config = dict(
    n_head=3,
    vocab_size=8192,
    activation='tanh_gelu',
    norm='layernorm',
    qk_norm=False,
    bias='all',
    tie_embeddings=True,
    init_std_qkv=0.0625,
    init_std_o=0.011,
    init_std_up=0.0625,
    lr=0.00683,
    batch_tokens=32768,
    seq_len=2048,
    dataset='wikipedia_en',
)
Each number is 128 + 32 x the weight over its row's rms, rounded and kept within 0 to 255. Layers, rows and columns count from 0. Numbers have three digits each. The size before them is the row's rms in percent of the matrix's.

# layer 11 MLP up, 256x64, rms 0.119, rows 209-255, columns 0-63
086:080177141110072133145177081112156114116105105148115123096062145182081086148117103085163125141099133051147132098056108141162098107149131097125074138118099158137139117082150132082152114067143126
117:166066093071161159149118112135097126196128140134100089137163182097137112139089136087225103149133117122072147128184112121170148128139125136091127159168106083165149127172097155114140096112103174
092:134101104126138084105135103157062131124101061161091108098099089169147088115118030124180116098155083149122144127156193105094169142101069140118102123147145076124112145168150130137143177107122100
102:123094127109166112141165131090126091129134158112140118161118107104153165147134164060185168093173054173134111136107113148140140180106115063112124092124093086185134106131116083089197083133171141
110:170160063080106191164157113160146090155065100147147166122168171081150163102103092106119150104150125114127141133070161125142158048145149116151132123081137185121153125101172111117181142102128136
093:143107117128185114136158160118196086159097117108116179117136152137157097125095178157147098102086173132170143114194164105146138102169180114142111138180101130103035123073139104125076156112114128
105:152100149151137143080112045115080145090124162133084063050156144126074110162110126091126122115115094094149103113128194142104147117113107127132127133127092123064139152066182132101122088095132173
111:179163135117119134131148082132096122106168080111161118120108180097101078126125149131106168116143131143187114098080151106102137094121145098114083135201162109185123083090156128098155180125093218
112:154135119126151110110155163077099128148146070142153123136175121134141146114092109143192135022126086147138070104142144132118154184131121121153122145101136210186133173123166142144079129160079103
091:122145161177115088110145123139134107101108134141141199098195116154183126089141077126150082105172186142057111108174098166135137113197162113100191152113109108084112132129135096132124156175145109
108:153068083156160145149123209162136110167084101180116133100106151097108104123129131149092140110109076155081164116180148111110091104107154088103078093175160106151141176075180116099126103100108149
114:183165125180084138126131204073141051103091074152154106157193126086168071107079102078120103120122101156116156139154171105144102121131141119177094142129150105143132109135135121129170126172118124
097:149124123133101141131184182114097160099164103083143133171139159162143112076079150086152120135135096126186103131100098130145034093084119180116113094134130127149097094146151075058162148148138171
114:183168141128147093116160091142155173109122173122179106176151110129182166145187164168149153155159142139183113147078138188139117169100162109144111092184158143135139131113075147089079117135171094
092:099105133179128156106135085089125145130120182114083199124226157111071139120124161118137113146162128104173183134166121188174101122101176142115116151131156083105090094127155112126096161148153163
093:063100104145103097166105155159175118167162152176096098106095133147112074127092074107111075127134114135146111098197137102165105151121134151018091133131093158142135121146127153168082111121103129
103:144161114110050087107107176113150111164129204080155091161151076084157143143170123116160088133147130145168170154192169126138125141143105099107120075142123136107150151120129114179154073122131194
101:121044138074149118149150053121073144163098191100087144118134164111115115133163120096132142088186136118104084146089124157160048128075096058161131110118145145125121114159095140131135115128124132
104:123103162141111121127166134157106127177110103134108135111122125194086101172106157099113114165138119120117112153159205143141077095075094170167144122145227151153128122168164114110114152164096204
113:175077154143113182126135176135130119109140128153112056124135164186118143128163118108162141174163121054198100142158106102100178114082182121122128132118090134127140131132153110114086186192110165
095:158122066140103110126126160124153077151175168124089175149097160114086129120081161150133139117154109133185167108091074106094098165163066161110150161188097114101057165094122132126118145132077131
093:148129209088101122143083095089137106147129122147120139142095193154149083175130160106106197137139121146109152125084125119148132157083086125140060132129152131080191162059146098103127147178098143
110:076118097109131172157133125125181093054097089176125105149150150067206116129094117125120096157165172124191118150102086137119117111143113165126098149157163117080131117148086126072135186092123106
095:126125144143097059103143078169123121116074079116092102071147097138109102115132087084100156137141071124134134081111160102182118164130080149124088159138101086108178113109108110074146054152085112
096:055152098095150060130147108132138110158163162114117072108155164129147174109147091102087165098116091146136151109136154153091148073170119143184120083144118195177126137073131139177115132087119173
089:130094167167091149093111112148097072132139135082122164099138115159086074122126166113125174136121118159114054103103150144141112122158102154061204118147196113171159113142168162101104099121186107
113:169104110156114067108188156143186111118117145079133164147108162140164132080154101158077183073179170116164113102148059130155124151141179108122129099156095108101135129068117168143138160164126105
108:182200146109152160133164128102130086146150083166200107104158118152122116147090137145147193164148153133158110116083129135160154146152147161105114109156152173097155104149160111102157166176079207
109:086102129143193122152081119152118110134111070115109129071177136108151163186134109117112135197155153122159062089157121172128130121155117155087168103166135115101118154108062142084084086141176158
102:175111093117186029159137130078051107139109095098091157117153135144104148107082148090137101128161119131114167091108147111148110127190091068129126148119165137155115092108105109138151096145194111
099:114101135145151150188167153165154153116068088147167160146158200154153127119093094130123154077127156063169103155143142116151088119088134112145110164215133152073155126151115156129160184136126159
107:132205198207115076135178185136105135126099159155131174156104155092149145104153159110113169120156142126133100114117113141147196104107169156136115180156159091142151137128056142115108112157143100
122:126070137134187131166142068125140135092150093111093108149127134099154137114065156142072094171104138117125078152116160147147124114106103067103159107185189107088111138110082104061133133117143195
090:130121157162172119134156069113116172138124154119108127133062083117125161153156124069145150180130088120206200075132147132156076154097129174157098171129196158134161114120146135108105121147175123
102:109176074149121104121119140162084117114183093117131089120125152079109161114070087143166101166148158139081120157152108071154113170158120093100084114107173136101137124121179123156051194166126156
114:136093138202091129148175150182115096087121119130146074168199145184171169049109162166150158137058103116130153159150091121094141149089127151142153172169119108122148134139121123163138140140099126
111:164103116123173123095147130139107169111094143139113140165151134125158158050122134162109099109161130098171087143073172140142145142158086107109144169138149118107111135150114104014152135136094036
097:132113124049145085058168068156126110154134091156144155158126085158095112126112119151134121160201123185169107097125156192148069123093143167093121190113134126117123100090122113153137151084118120
092:162048114116123112113158177096072140141105085193122112151163153078127135154134102186097126143213099079124140153105132175103114108092114089155167118135185119148118125100127096104145092123181131
103:104096106169199190139173102108158073145145101157127105147159106145141151161142182165165089140132147150121153137172088099146127139099175161116125187127130166119052128120189157182108145095139154
096:124108148138111119159155099146077114071068151113132073107177187194069102082176112160099127135159121139127175090118145128107153155181162146110149149133154114110145155114105108123108062112132204
101:137149169108143101164147167180122098117142123157167145119092140132186087196164153145116121121182103092104134157163130127152127074088152064114093162169071161145078165101150198097134093133130116
096:108132153154144066154149148152126133090164162087111158170120119126190150185143162146099173053152099182109093075145097096162133114118177122100160096146094147120102120156140112039123163113113130
103:053173118144147080127113113095115152111161112126088152165104171094086085113117137085122195099102105099147101111104086173111172175142150151137131119174144095106082172154073132131129168089172174
096:148078100132070154159159158159137145148113112142173155115091151175168129095152094191116083157141159088123100115160113170137156108151108205056134172136116157159133124153174147075133083108138169
089:108166132113145135145168087130226115113109085130096189164109141153135081144141132115091170163090121127131124104140053164103132066155124158173141141116128147114104095114116124059185115141107187
087:098119152136114138103109046138110148090124148153134115124173095082147068104152110167123156096148086135076163114138118158156041159137092151094114101092124155077166047132146129136152072143110109